{
  "n_layer": 13,
  "d_model": 576,
  "n_head": 9,
  "n_kv_head": 9,
  "head_dim": 64,
  "d_mlp": 2304,
  "vocab_size": 37265,
  "activation": "tanh_gelu",
  "norm": "layernorm",
  "norm_place": "pre",
  "norm_eps": 1e-05,
  "positions": "learned",
  "qk_norm": false,
  "attn_scale": 0.125,
  "bias": "all",
  "tie_embeddings": true,
  "parallel_block": false,
  "init": "normal",
  "init_std_qkv": 0.0186,
  "init_std_o": 0.00364,
  "init_std_up": 0.0186,
  "init_std_down": 0.00182,
  "optimizer": "cautious_adamw",
  "lr": 0.000516,
  "beta1": 0.95,
  "beta2": 0.95,
  "weight_decay": 0.35,
  "lr_head": 0.00551,
  "grad_clip": 1.0,
  "warmup_steps": 203,
  "schedule": "wsd",
  "decay_fraction": 1.0,
  "decay_shape": "linear",
  "final_lr_fraction": 0.0,
  "batch_tokens": 131072,
  "seq_len": 512,
  "doc_mask": false,
  "train_tokens": 856600000,
  "steps": 6536,
  "dataset": "wikipedia_en"
}
Each number is 128 + 24 x the weight over its row's rms, rounded and kept within 0 to 255. Layers, rows and columns count from 0. Numbers have three digits each. The size before them is the row's rms in percent of the matrix's.

# layer 3 MLP up, 2304x576, rms 0.0177, rows 1865-1901, columns 0-191
138:112150105163153130107136098146093117135128108152174103152110096154131177114125133118099139139163162128124125100072082141107099109071156120125103111119094125121150109088142111135141091120134138122104123120127159117117108119136134223103129145159090133182139087131148096106158121129129132118151164128142125097164129150131138162156157102138145126187094141141113135159129103126173136099137137141125152116152146099138126087128152170104115139157128130092035135102170091110130135117165097148108122168124111132118170157205156128136079150121106129193111176120131122146130144133126104147
069:134125116146134146135124113116135104124135129135108157102124151139127133113120098098146078174125142077067130164120160133166103137204157129093102160146133121121155125154099103129114111136124135106133108105121101099107129135167132149118148137126115102137100095115073116109111147160116129151093097135177126116123119125090100109092100142120129127115122134144139126119159119154131112128112128088102095116123181146122091167137176162158151137115160140119127125159117131139147102162141112172139108156186131151118167149135101151110122126093152137132098168170104130125128153148119073148
141:177079144093115112107139122120141122082113164117106159090120110136095129146097089113115095149162127098123102117081133160122080102150109167132116144095154135149183062111131143094116137150134138142108103101149144127120134109108105100094154125150113141106125132164115111147084132110149128125118149138151135095085132101097135143121185133116126110123072096153102162142123166122129135123089130122132108125117131154139141130095079117117115169141122131141132140131131167185172114124131100125110129093183080139127092112158123145095138121145124115136153117147124148126100108143109084126
063:145094164102166169128140152131109093143125130141155130137094135077096073121158130157085184091106113138137097092143113084137163174083135133131129128161076144128091111099136102146103128155133114117134133083126152143135159086147107125116114130129139171137142107132130112143135153129115154120116093140136137156114118106141101122134151146127129111143147091141125122186125098121146147116094154127131112151154146136140086126157107149129130160127121181125124165129108125134143137144145143123164152147113133148087150139131141142070156086113135142088130113104130167108180139166128131147
066:154175137116144108133102120146113112118098170146158096153139107127165092075125127128161102187098118131109157162127108111110107106084108155141099153137155110079162126144158155110130129128191128119120185138149122120137151134067125125141140153108148126133113135129108150138170146153052138115122107103159147141125104172107165139128117096145149104093087170159097102110131121147107134140152141134150107146172123132081133147121141161168127151142113126104114112138175107078119103149149123112113148170129173129106134132133133094139149104130084096141104111139104108090138161145124103142
068:180119104108155088115124087126115158101087169116125141102145163081110153090123115134151090127149128137124102136087105125136149099133131180159132092146118114149133076132076148129148086175143102131182153110086129151134136134113152128111139124091135138140154107157130113095129129180147127131126090118100126132167125175147146104109138149110141130141158115157155121127077171174136142105100122145134119128110132193148118125143093055133135116106113132126111104063160139138121121142150121166152131128133144115126118099133117112133116067105116117137156112131169139109118128136070098114
133:147169145173165134148107072075174137155138139131139123127113135170162136130115127108097109158101127135107161127154157146108126136091158122126121157151156129172114150134164090157137074100131121156162114122091126118154083175131129173132119118151114103152117081154133151133166091113134128126111180074144162155090132117112120151119116092157129101124121074112104138131138123085116127117128133111128141145136164163116141129101139127152164099134137108122145131137127147128097128115144126143136125202125100092145172105119120128132164106076117137086137108108159107142128121108123129168
121:138141142163110123101149127095104115119143121123130122111089126149092121148148158127130105130174115124086123084128147112121140115135123142169126110124125143127101128131106121106148152121148101151141097145109107119083117137146093114099093128147152111122140089121109104125148096118128161145145114136121131133113115124128133157116137143165120166121142137198112104104131130115142164112095151118164112184085144076101139117150181154168169105136101157148130140144100117138114128123140127129128140145127083136119119148113090114136151131133163145121163090122102116135103142159070152097
104:107142124111149108147104134120098160105109099140106092130146121121100098133120145120087113161196140083134153107132133138133155134125109133071116133104091146155150204122153114123077091146096162122079141098138146106161115136177153143154118113149113112139182116146122113154142098120145146119105165136156113104141084142117106119106120118131118152108103101145157129123113078133160156110121117124139131147110164071175149099137089128115113130118090173159114081121077186138152139121119112127113171145127122140117174142126107141111135091109121142115079131132133128145128104121165090160
124:179117162134105136122113150163181112124095117137116162089101133102117143123112094131105134096120184122121178103143148103142123155124142167130171147144149148111123101127111101114143133145147163173089117115110116097144145133089124164143088115166111145151146143148123163125091112152160162146155141098086122093134112150124175177111109137176109119164109127108131137111107120132122177077107135116055127133170099137081125113080122126115062105175145164122152155159142101106132131146105145087119114145146121122104117131138163128084096138128124117143119136113122123131133115101134120139
149:163147115130117132132113145115217184092134139170137125125125098131113153057137094162085121170130121087107096128139178136141109125131145037145168125126100110102137137127127147136159155141132152132109135192112175120100105080162135124097173114140126106133131134131126131119145106159149121097138145158136115152101127086157115133126126108114146107136151156125130128108153092137144102122133139143162146115154096157059134131130095132147124166117122085167137115129140127091126100156137113144082145124159130143088104102137148113158164100138121170109129155143132138136175139161124165106
068:124096116145145144161111135127112102137149152145129127097106177145130132115132110125123163144122129140137134120086144099148117144100164166104186124102142096104133127140121152120128157124102141120127141104141143133131123105129117136140158113142148111104104139100149137115124134161037104098136121137097136104141125106092121156122083128099123138124147174147148137134122080135132083136097080159129170133137099157145097138121138177164121136129115178129138093122125140107124111101140124109120152142098088126088109143124098148132130113158122154142157144195073122163157152146134150111
156:118157129116115124108158159119206150070051141095184112124165111086105113133152152154122109103138121099128122115167166066174162107171140125171138108124125103093172111129112101148177119121102158129106134137116134129146103112133132131088158111164152147157141138137129144136129136106105151113117103137145131090132119091122145109123103114120133148107140151138130117120123141124119108118127139159106075092131151132100122110140080130115147168151101135154150106115157116148147099151120127152104120113133134142106109134127098125112121132130084131106144111139114155122188142131101175114
067:126103134117115155178093126112123128111106103123136093123166137158151175140141151092150106174110118109097135089153097170151105167143162134149134148101167108134129102093133142099116155110133119152132125126141110118157116106155141153123140157128096094146124135153100092110090103137128145116106155091154146139123154118128157101175116156116140145168141113105143139115164114122137135144133099176148135120158133145140150129154135127131136113114123176125167089143104099092142095090173112154180123154126089133137127147110077166103088131109130105156127138149162129079151147107157121100
155:134130136093156142118156144125155141090156133087110122103112099196106129113088058115078131113148134134148130118120127128156107138137153131141139111125147130115121169154175096117147109124149185137140161109160140099112130082152132101165128105151138119146137185151124082126100124122104146103155117146128170129116091123107145155108120154118150121101102115151108136137142156122116164122093143159106096131128121082169121109139078104098089144143150112184170127141086142142112103154094069103163169071162145144114130115068068128120162122137130125139098131146136106116099107141095112142
106:135131149149130144131152143114145131129147084113153113094096116129134177125139121096107120108155138136119140110101128139114137094156146147130120155146134129151127128105140129053079089086083133118144128126098137162117117089124111177166114141112132120143125124107113156142102127121125105112164153134145149154126089129140160141108157143178080095109147131115075147130092137117136147092108140113130155149163195153101126136108092103149117149139150117139177134154085154143096118159127115172159131125122136149119147142106123112152149157109129100127114110137101117185094097128134098069
151:141153126113119135105159158104138098102118135127174154148151130121116125094160140097144081079146135132104070131087107106124136121119144135164130126144118083111101151177161102108129152138110119138140156189112124160121154123138139115105136109118127128161147156124131119163167125115141142094140122101121145103135096108123125135135086080134121141121102171121130107110121088128140109140136117145133102101103162133172112144165096137117131171143098152134113136171093120110134141133117123141120137120133104127103185109108119128119105099143073163126099058140113116126176144099125139110
063:152087134071118161153138132132143141097101128136133115095124132141152155174110135152120139128141182157146115151161135132130111119105104110161103126143126149137111121121142139161115137151168125142137168116110147123138114131158134144098113116102176142120127152100151142070128182112146129119111131139137121131130113082131105120147126110157094152133115143159144116104174131132138117102137125113159111104154154102104182117156144149126155172100116178146120143094135162174118145165110107168143105089133149139113120115141103144182158115118142171148207084149071150135155150136139156157
063:116140115158136136141120136105153183126164145132126157137156138090131158112150118135139137147128148130134100081126151131107098128110140138124151131121185096167132138110125143140170127157112117131040131136108114149123137121126106097135120109139101115126111175152112213134142099146142109134107097156140138111127141136081093150108143107125132115093154103128106124119077105124123129108134112090112140140123161115129134083121113140145116124157128145105118107149126151141125163112106177130176152140126143189118126138118083154176137117152074115114145132134109125125115121150148167070
106:134126139160121150086128118126135139100070108121115137120111146144140117071146141133119168099135140133119135154101120089140090169158149172127174144129132089077146140157132093083118071103100148147139129133145109106122102131100146176126099122147139110116147152119106124143102119148153144166161103138134154096119109114121177141144127114130136129124154140120121127130142126124143139096124131138103082082196112142135132152101117092132070147156122100120131137146113108113159080097112157086141141154141116110090125131131127138107093106055113104135138134108100161147120117119155114112
109:137137130111135134117117079136121118118090123129148137144109065112122100115110133116107116129115132164121151071137164146155160133166145158105149107127096122134148121155115131144157140150156074159140116112103189115095116183135136165144119104147104120156149159123145147140104168133118124091143113137132110115119168135112150152136135125118133120107151153140105155134154112126135097151115134116134135104135100198091131105094122113135128122127112136101144169118117143163185114164105159127075120145105089105106132128121145127120111133167130137126133132139126108132169138103150109193
065:140108141077113123116089112132131098138091112153161118136112130142054183101113111176110141148160156125159148136132142115110117108142134096151104169159159159142082116109140111155119158126140104116174161115108107098124097128148132134114109108100144163116173140150165123085151119069148113113119187092062139098125126089177145125098129138124129125165168159154144119102175132125122111197155150129082100100120139109111129105164152100087135190113102163104154153141121123138119118127125124109143124111123112169108117164139135126157187117107135141104150123082121119100130148128125138179
088:106175134113151120130098093140135128122140090097110132118107139160162119112151098137115107130161174114147161116139159106126120127126167124140101136117129133115159154134116125121131101113111139127169119080115146113168116174171098074128109089140190087140136066122117092118128126117161130189144137130117093126169107165126152122137120161126125143149132116114137162087154150155139122134162130130104135068172115172165141144120123133104122154109130112097157109145158130139150138110096123121089116118082165114130164097114083129121153137134105135144102120103142143161122135152183110160
165:145099137136126144105121130113166099088147143149129132096083097156142121104127122129132120109132174129088124117129097152142129117123150138130161094143175106119120098185101128104091123175079123188126123106119132085131124134123094132089114091110108099147157120186099148182131103121147128098116139124142113102143127098072136179109098130135092120119114144134111215118148106123126128105079171148116136154087132120134150143100096131140129133167133110158126125160136134119142081139136086103146128142122127110106189104128131135117121080135109123175156151146106135081117116087104111121
072:140109116149111134121108112144148116106102132134149072153126134104101114098150151160141143147100145092164131110126107120126104154117100114127143165167130131103119126143112132114156143138146148155158152156109136151141120129160089085124122110096165115149132159119094128162119113130143095195077143135106151126131117177138156147125112130112117132165139086114180125123107116166192153114138132106145104100140131162075107089131072080114110134171143113139154109129147098111182127153136133127126106125174158122161102120137116182118150157095126130110161121150139095152100153164120124135
121:133112105089164144086116068150128126152126147103132169070141137174138150133126136157074157142140150097085148103140133103118128125114133092084140108139136113127156129165149140140123117119122159166089118148153148155132134164129118136142115131158118148134122129173116155156098121138140133122122178157141141044110096161120145174054146135164151123110081140149128165108148140117156135100094157106166141096139130148100157119121107110103095107154123145146147127150144154094087093110146107113113146160096086125126108158138111127106169071142142124141141119122134096126122109118103134144
061:140115150139097137136162120116184141099112140095098125118103133120145145149104124073151152148128119154127128127130129100160120146158118141107104140131078144132151107128118122106132174142117138141128133157127153140101157110154124129159122129110120160115121138160142129113149192155141088109139130121111143122144146141149145116120125084113173130113103145141149138117079110121150141104159117098139132147131127115131115119130126102079124138111095136147134150129150139136131131133123096151129157086137110167140128144056163154172118073120131108156118122125158099152144121149078126103
146:154124110111165133123152103163158126102123134116092171147114061121160101140106131116096123074120143157132126096103130110153096111125118142094113158123133128110157113148151081118136154155107122149142101123136116129114109163144135087085154111117088126138161204118134119145103146140131159114137155125145131090121139122125166137144101107132146132143160188096129121146141132145145105144116132105175113134122128140132137109154171094105123162145104115157121167199163103097121125138085090134091136149153111126115157105105136132111124116109089106112089108143136141106143153123127127116
130:157127137134146159126120095139118133059146115101148146070124127143131140132085102144098181104163176104131151158082167141148096140117136142118142132143113153130124130131141111129169083137130160164105155104147102129112095133130112151177126132129134101128147149200126104160088114120114124121138118124161118140130103114098166158103098140136134130130137117147086136098158138119099131117090161086117126123087160135131128142101109105102107149151141119139164129129127102131123103127120091108153127145138126116135138128091120152105122129111099140163129111155117088160118138142135104117
065:123144095181140082134104098120142130108088105100157121125164158057108148109113173104139130156150135136119161117172133115151085125156174182145121148132143131151174146134118126105174146103139124162116106138109135129102083097146173123148148133122080158115135122100110137121118151086128122117105107116113157133133126166106164181155130131133144143117080130135088107137069097169132100130133167158134122166106056183136148150134131155168101109118105154109131100144151131151132112091147167098099098150181108143128132103133139124120145164145171115123160161168154157124104108114080118087
085:133124118121118111139144124117120109092160080167164091177145147130142126160126132106096142123123138106109111083119141146134126159130106143145126174110127107145115122147148157103095132114088120117152145109089151116143126089124125104125111094141125133161172133120147171134135163120138089131139124094055137159129172123143127150115161094113099077109112138151107121137095136121079110133129109125143181156105108177140179104125128154160183097116099148126150134120094174149138130159123100096158127133129124129112117137130144141140150142128159099110173174139110109115140139148116156100
068:138143134163134134119156169135154131133131091142115098148151143149124104144112119152139101156155096106142152139133177098083135129153086159168104150100112070119113097116139103099156087137101105135145106137104198092156121149110158102154106133094159125157127087133144112126148122099130124133155141106095110063161155143125131142161130133132129120148121170139089101169128132145111124144093147137121118104143071167112132187129096114150108091154094119099121137113123056169137169125108122128135137162103147080088121125101126134094132145142130112142067133173150137145143124142118089158
068:135095118149138184173094134130104138155133150105099107127127143166132113150171103101150101130152161113162132124118167119138152094126088132087134140140134079162117121125116155119142138143145106123164154112117079143092124124131163114132130161149131141171106153161099126150124135098189105108140125105133130154132128123090121113140140159134136155113161098118105155098203146103120069125101145144139152171134141153132130132147142139151136153125124144152129127112127139137069089133117127163108139114112092108137104118114099119122104116121098115102114152115111084182099142097127177135
065:165120133137170139126141123123139146119157132111165093121101120089165108124135125140121140117087136101128132101149115151127095118140152118108166168109096128147137123117142126096116106129107134165102102132092123168132143116115124116135108156117142157110114066124119160130100137165105122123128091118135129120113105116138128119179132102121139113121135114129098159168077102104146068116153117138120156112180133151140148152163168161151119117099125186111119117101126099131132112128171089130109174121137130153098131136094190154139158171127137144163096134157158099115104111156103165101
104:099144168135153139129140124097107121126125123126122100061140129119102149116150162155064106102165157131097173130134130154097156106136145153135078122135109146145155146147155081091098093132102095146154165103128176131149148129137108121154135122128127127113150113162131167140157133106117123152119150155113158084137108114114143133144147143134112167187107097112150136152090123130132121113118087125115122117128116130147157094118135106085113100137121147177128111139121090179147093132092092128112133081099134114070120138104138127131165117135110127155118143129129127101139140143118113100
168:144183139150104093128141109107130130099126121145103168140109107149105163132129138157115138130133137126086134108133124125145145119133125109070112123139095142103109174130164136085142144127115108164136135159107112136137087160147129105116124137139120164121163157134136117128152121101152137146098143145127142089093065093135108161099111074180108092094149185152119133138128119121153124146114133127166188144165121135122163155146126121163148156146145140172164126159053070113160129139114098114132167159123099127096147111100104129125107125119115126169105102156111144101169154171118139116
068:149122116151104141144103136089087161134124078122145190124099138149106112125123131118120148141128129154101152119126156091115121101151127122078132163144138167122119120142132134139135124090131126129136142138160102088082126125115090139183107085142156129159151135119113143108120126155082132119120115121146105085128092149163116106133125130133140120101073137131128138109096146150173134145156126132089119107108141125154157131152127083147149091118156138089115089112119101103161136132138102106107112072105115105093127119140096147112138114117150082105145115111127130123128121134111107149
# layer 3 MLP down (transposed), 2304x576, rms 0.00682, rows 1865-1900, columns 0-191
135:144153139166131129117162104116167148139100122120149178125140109102150085116109151110160113099121127162163140098103067101115134135097112170138133176142100117131065148164104120115141130135109113129142126128145151118094127146147112105158151117106141119103142083109113133123172120094084152141077132114120141158101139137120137133089131106098079120137125123132167092117145127144112103143168092137096122157080110132137133144154147160101117163114113171146100142143106126118106161122132105110159120139130097145131179172100126131131138086092110150119113148116102101174151121175163105123
074:126108119124144136100167123133139131107115137140136100118107138120109109134155097133132165138136103118126105084153097142123145142080126156138149122134141101111095126103165129122133131125099134114104098152142149162146160132083125111130109150085133116121111128129139143114135152105116136133168133116130122114157180140152127176164172101114147111136117125069140128168104109122173106136127103143156172140139089128148134098114107116144096101157102083161173112130135172134088174131106095115121168086085142122112112121148153114138127121210136088151153122100108144136155114119126122139
140:159065135131127115142142149137118120109168101135099113146143085073147174120131154141087149118129148114108172139124128120144100127118146122122115108099106178127160100188104118107109110125136148163102102119135144101125113149122095119099144155114087102148123096143153146140082144130104101172130110132167130130138121126134137138133146174140126163134115134097101132119096133144104133136125128121120077152117145145132101099150156096088148120127147098146093130102133104153117141147156125111132106170122169083113074130082125124121074128155151122120133148178085129114116120119086134153
070:102173126123106131156096116097140115143096130105103149130150157151139181140134155094146097125184146133142135134105099144152114113161136138137130086133095133101144139128147114088151157084132144142117139186123141113183084140075112149141154143100117137138118137169105130109109115143139150185124095121135120152145129179179179140100099131138116135137120103089126111104109165138113132128156097100127123116113152146129164143138123094117127102125091117156136090072144076110113138147121129145095115156131117130179087135130084114151135156121106092157154088148133134108074096114139121081
073:100098121110119127144141119103088094151115113124097104132136172103118102157097128128118150111130151133135121093133147128091152147106147101128137118097180175129113111118100126135149107125123113156106074138137128124126118123183130155169100118168164123134130119078119114107088121134116129142119116142113086118100093137157113105151132092115113085115136078079106136098123083127165135133180107117103122088114147146129154085128114105095094141126154109138139144135067085141124191155121127186130097108107123138125104136072123170105120156121168113090152170158108123170134078118155108147
078:112130169117171139124072160140112117171155105121128138171109124181128137125138151129124162125131143159135125137152154114115117168132166095093166159119110130125116130133174140140154164065185129119088109141132147095150125151126118110145128088116141138134139145124103131144132079119127119151120120115118130153101118111166138135088121097158106158106090127099100127110124097084141150104163145089135062118158107095121098164095128123102126171148138151148112142112086087136137129157116138118098136149103122148143123177100140115118148157150142107119120152182091115093139114140129151124
126:161119129110161112158134105092136106085124125149152142156113124120133164104176156171127113121130111138112092120152120129139159114172143121117147135129119088091113101185135136140152121143112091141110129134118122106115141104122123159111118107158131145140098148110144134130115141125113150068146123164127181127136114090091113118123116143132122148130142149084104101122148074172097124120143114127123136103118130054140155084125108105117116132125070137144129111157124125101072118116143088117131165137155127085103128112127185139122149089142166110113134134153098110113155138180129164093
123:152160118110141137108162094135129142099098131122124149112123104140109117139110114096138090132156169169151107112104092117101121111122112141144161123123149145111084126141097096139167142108144117118167117147137131122121108120142140116118131130085110141130160111155124052150146151123109153089042132113136132147113118114092110172126116137110149112149161112112150111121159141103111121088135161165159168142142129153137137122114132134124102118123181067175103150167153107100130128134140121129127160137123104093151131142135111148130108142147144129150149157118115121138133118131133116131
100:114168143156154153122150148113179096131115123141116124131132140108144135099124123101165115114132122067115121134133153121122135116111135125088117104114142115118139099164106139123129126133133138124113111148135101109137133150088141124179094156134101144131076129133148109104091123101120147136128124119090131098150122173132097115106096125143121159123145160097171085106110130136128153144151121089104164125098132174105096124123098134120177147122095121111140084099146118097102126085111110127124105103132152149114117113120118130163093126139099133118117149140126160131142148142144133159
096:124140129178133116165118155134161104134162096134133158107104120140117118104148126107121134158136098148174146121145138156134138151114124110126131153121126109146152136138128135142141134102110148078129095129110164127121138160084137135112118123177133106113127114106139150109103115113148129147152151115124134117100153143201164104167121099124101092119080149126108133177134114125171105119142059156028105115135079113150116105102126107123108133128134123117124130069122107141113148116113160103096152123120155111141130136161092052160118119116159121097178090148161121128135130127126135103
135:133103119113139136145118114100072093135130080111149129132093146119180133132103163148136122151087129122161106036115126156139113130136149124144119126119171083152111108125183130137118120133191121142089136097152119100069142142126084173107129144105086144087132095151141149120147165141134159111130138104140138124127135135126145133128173130193111138132090075107140122138101133123138121118133137131122129126088112116138144080114116138156160104107134102169102157121127151149181158106121102140127158136103115115122092115188132099100098108136147123133152188119124118173102103120121110144
073:126171150121140104112117138117103160165121121118135138135134107122136079118156145133151152094144083143151111151117130133140118111170146105132125112133105152142154122157111159153139117124134113108125108120129143136097130124172134123127108135144115119150115115129124122118111159107134123148149091114140119126108095138126124087143144127129142163113122101073112128119095156123128188083105129106137112119139175095132163143125141087102129166140139097137111167178124111118114141147131137110090100148115152079152143138130149095139130135127113154124077172167109119119123096142082115147
177:114111112107160116138119127155105084125143135100145107106097128146124135130120102134175129148109101162121130139140104132155159138088110124064126138149129126146077122132116146127122131132133091130119111091153106089129117110083105153152104188036091125115119114175114099133143148121129145145138129077082131139107172142158148099120109139181137098156164118114153105137115106118118160126103117104185180163132120144135108152125162122167083096157119128157065172120132174116113155136121173147170137163115124133120142114117142137172117130168168127150134137133130154121108105168111120116
065:161163151134139109096129158165119121132150146157156132136086113140067133142115140151153112135108114136147135128160133101110087115093120141107119131121117127130108116143097125109146131137150140119134151127120133102090120151135100094106089153207118161098164129119098121155140155124119095169105161133142156125123099111085114089178180110085176143142076127125129110101121121169113118115096162096125128149103128120139111139102120153138132149121182106160131156127119125163089129168138132098121111091162175124134144118163090115074146141145136142074134149123114124152149147102068109133
138:097099135106170165187136134119158147079158147121137111182115126167108122122106164086125153167121107150147148123108134110150118109135124119131138126113125106147111170099111120086088119129109141111113145137112086109137120114079092137157180129121140123113137117126141109131144135132091146142120124154153138122097117136158114145150094156094112114118101140135129120113128117101090115110128087109091147138130146143161121138161161117116146159143127090157111101115145143156144132137153099097091133119149133133133099134080131147089136095107109127133153100144116129111098106130122137097
104:127153153068126125094123105137136098128133108151150175147130122145104133085092141111112130139102139170112142117109141156167137110116124115125142125114105120126159105090113138129103146127088122141119171185103131112142141066085127120117140145154112124098146155155131146135115168122148135098118113164138126147076164117135136141156125144136111111140106144084085135097079136093132100130121144130145160089177105133113140091088117090136133136115139098145153148138069148127080133156120123084088144108193107133119107095124159183105143104147136097085124143093122132109133110124138139134
203:134126130147102108149098137110108167155130154156066101108131136125114132133128099133122128169111094096115171140137115114140109143191093147086131103137139158151139136100055126093100106101146107127147136082146092123139109121094133133122118139129135095129101108182118142140068143155125133145145081145137120163120159137132124107105174154130153134093164121172143147132168129163138133146094125097121129124139094119196108111083143128115157127119177125109111112119181154124117119118162165133127107141157117112136087147129137104126134131124146101104115148070133156134108121179151139134
063:120179109150105070119112129116138110177163130086154152121142114104084127120123104128125109117152121123148116131083101115142145140129139152125128121069122110119163115139091163087146098146124142137143111127113132137076138190128136113167151153125122128139133078142115099146098132130098159146158122119118159130155120171141127126084109161096163117123184076097098130139130098199115129129114115134127167104078104112150113131089120141131101087163120105125123088156150095082146150112156142107169129178110096139100098106106149106098134152122112092127114114115130141140106121094131083110
068:152131127133141122148147158122155074099123144174149098106123132200167109156091146158135088087135128099112190162138090131121142097136120096125100096151071131149110123112099141133100153086133114122144148122107122121163102140120123123115144113103101106151160124128150105138111110148119129156157106103151116139144168098155138119119112111128131171158101140129118155116139137122101094148124182175143109052135114173142126158112132130123125114084150128135164151095131110118127113172143122125111092154081101119140136152145143105103170113161147107146129160135143121128145112162150113162
082:170141080120130108171122140121158135102134095136140084132108127137138132094135154106085154178132079131151140122124137096121094131124101125133121152141128183094126141133135105086118150111093195090117099166130124115141125107144133098110079138170161119119125142152150149113100116127150075115128120127131126112118120123174119101118148090127166130082134120121146115151121136103145109140193088128134071169153105116146106126099098117081137147146138140089140117107080097148115110126128122127128150104120135157137130160113141086138136090116164106142145103121213137106139162104132136074
102:091182106153130152150101123120140142144157103160079137154110150129133082145126165125110137170171142120145114144114093154116129120136152123130126108105118120118095157074047103126125108139122127102126130143132145105093141120145121160086137167129165112132162061117167138155126091123105147113131135168113110123092133175106136124122162157179105138127099113153118125145100153140120126079119130126136125137098149077119137146136140127185100120131112135148102130127078127105086151135147167143176113078137141132146136129116098146122115139154181140171150167148128134163096130132180133106
071:118179120140138109169143135142110121137183156100127145119152146160127125159135107137143156126083145086105162132124104122120113129110135157109097076124126112152158111130149101111143167136129136144125096156122136149160121152133143160178141147166124132162103135119120163136141158138065131128145099111115093177132123135130102134167136140108129094074113122076126110133080111125134129062152083157146150129148109131121105088100120182119125098182151114130097129132113092138132185126120100135137152146109144107103127113124103137132110132160116126142164144154114122120176144107154124106
102:131057131126115114118144152119157131094169160135095109134131108114101174135081125173085117118113111125121114134089100107141137112143104115112129140134118120112098124140115104161085143143147144158092170159138088149123138085116113114084154174157091162075122169106127165141112093108172123106095084166131135142146123102154103149148128159155181134141150109082109106115111083160142123137138138150113115157052130143124107101120110127127137163161085153135082128107121099113124129131148112144159116110158153123105116098105114135104132070141106145119133093138126124126143157141129173129
181:132105114152159167149147148099134130114119138093126153086128099152178136123129119102156127107144119126121140101131129138138153135152161118144118094155108136116163111170098096130092111145126135135136139106123115106118143115111039117149115095127101112082131142151115108102170104113101105093106140170159142135149136136119131125108131123112117150146142133150078090142163185086114106152121141134143128170131102166097107144123131084151176170101153074135130125163123146180090140138122109119135125118095160114140136143114132114149117072108154144142135139119130113101129145094149135142
081:113125149083107086154157153101136137105139156120127146084110113195146120126074113153139151070156115146084148133116146169153117119119126126117100124113090116143140149153131140118105117111149099131119115092147176104105100121110150203110108129149097120112163138207117150132088160154175136134189131114084121112132118081152137141106158171151133134102141145123122136111095113137089084189095113142102139159111123116144137153095144122123140154109138121154085105097124114123124114164098151114165099132093113206115109200105137134125127123139100139143148170127120145133144120122129125130
092:157152113074156148106139085140167124119103144088117137118120115133113118125114129119114100149190139114106088089089136137112105105151114117100132148148126149127125141109136154119123140148104137109117140131162131116088103153155088153139120146149139141146123096136161097150114133101107131134152125167143118083158136153108101116092111133098128150146097134204157160119171143114146167128128075149139121103102144126160123125128112154110128097112093139113098114111116104147124128111125105113118171128127111150174116118170132105153167144121133132080109121132084158098150160126172156149
058:117117133133151139112088091106136107161118128134142137124125107146110111137138105096164104143098112130165141134134149123125159134125168131088136147130095110117104140146121173113108102124143143110154141065122110131158112147169170108131111118112156118151113081133102126126139103091130118133138132112121144173141113147141049126157125140130122113157144143123112150134136121082110109132106103115115105093154129133141123112119117139127146086162155104123139156121149104126146150131093159104167169134141166142103125092176148107123108184134130134102164135097111132106074087109149135190
143:082146108132087073112135137107140102178141152124115114124118165125145151121099131121091123149153157115134118167120140100126105159163130141165112131099114136118113165111149124080116087117130120090135169102159085113141105125143095127163104132130161077147153085161132132139132095078149134166126110150139115129151151127107137198108177104108150155128122078130131124142116158103174135131126073123124079163153150148144114116167156142094117156103127146072121096091112114139114103158149110133195120138139147136128125145098102118120092145142147122114132126102136123134108167136125122113
103:162077128124111148153099118104125136105120146128122089152137120159128137128105142115078155161139136119139149122083145077128143105127155155148152166134106156128096157127126150113156138116117155109110081110120121089143128138108132155132128127164137133109154112139101112134096127119097118159111106133141111175103120134135114127113116126110109096154083117133115110111142104113107117097106083128099130119088092120168129098147143092111136134152157097165145171099137090159166126150132081121165094141138142110129129079131134090105113138115130129107154104149144114105138105116125137115
064:095127112123123085135108171118082135121145130108137119143139101169143105137109096120131162126140134141146101133133106143105150119105110110125150100159141119090093148116140126185144118138143134105105148138146118170156162145117113138131130108118127075175079111162142102134115090148148144170130105173180121161108119147137117114133123095167077154140150108100139134139146123142110150107122120126145129068124147104135111088114127137157136135090144095117111137129076154086143113201126132177157157103094144135121146159102086113136126103166076128125135122107115130138127158103127147152
095:113170114118117150106160140104137084174097163113185142131122165136157102129127133140154099100152146112170127110098168136106138126159135135136105100168140156139182109110154109124131176134150112134124133161135161127132078152149107125131129128105197133078091165148149121099163135105141170113157061188175137157152082112124141104115097117145132133121098130124145115122112121104169082121125109083154054111131159174161120153139182120112097135140166102168088158096107116111130121137104098123126157091120151111129111166083135135116103115149150147120100137154114115098100096073125113148
068:146125127099116134152129088102127115100104146119126128152130076098114142094147132130129124099104134136124098103153148174157142143151169134141162157158098124095157141156109138119092167114120122104140124097139121150106160108162120140123095125182141118136124121108098151081099170125103126149120104131150156167126121119129107135129155073119131133147099124104106132084114151106138141087116104141158148139116168139153101094150129103094180132143125081164151101102101146109102157133135121105147109117178120140102113118130168107150112098149134149084142165104088112131150115109085163105
077:140150123102112066106147155122180127114126090138147089107144145116087156107113153141101123102108150110125135117112113139113108179119140132160126142105123174100110119123136110161122105126116149125135129113121153091151147131124055107152093103107132131126158129123124159153151115136069150164127096174114139136140132086114090085098115100133116135135068128122167076142142139130118145108146112159127108130114131144168167124113102109127127116146134106110107152155143148105196147098128113095125090123099113177140132141132150119138132115110156117147117150160140119114199104167111118143
065:124167108188081094143078126099126145126105117128129134123171152143152124116083150151120156132171139139120118147131150102122139106136140120143108126128107134081159139122102153141111175100119109114125151105136132089126129105126144131132128149138130104138097117099153119109141116100151122180099142137150110145114147144146109115124109126116115147118075081108153129101168135131115146172118076121103121092104147128156119114118133117149097135140111077146142149166120103087128148146100161134136075109138097108136144157181113130122113116127087136141121137106091164161120172147125119172
083:141077108105144099120091147117141079129163172133173141107113147109141130128107108107124157107130117114142142151117104084094122157144125130115104131118133098140117142083121109139136114112203090175124138118157121092133125161098153129117101186131135103137107142129161113136138147114126129090133084124142156131074152184116103130137068124139131125132142113079107110113123118092112174125137094196128153125113158146125120111121120104148148092143157053134108139109181128132151163143137168145177148117129133125142152140077122149158162139112153155120140097121100140133115173131131155118
178:117162119155136135142123061105125133093124181127085130161089106111115128100122175147116171172108111124124112094127131083104119150158103086161112106134153116147103125103110179142150118126107137094171127084116139119144114155131126143134099146141134153176127125105172112112148140115128138135145135094098084138097184132107132163147112112153143100127155144114148110101120108137167120132136121111151114147103149107113093116130156092128126145091097180142103122129143142125098148118119103120103097128114141158183111145147124150126113113147118147138096181133118092151135158157133133123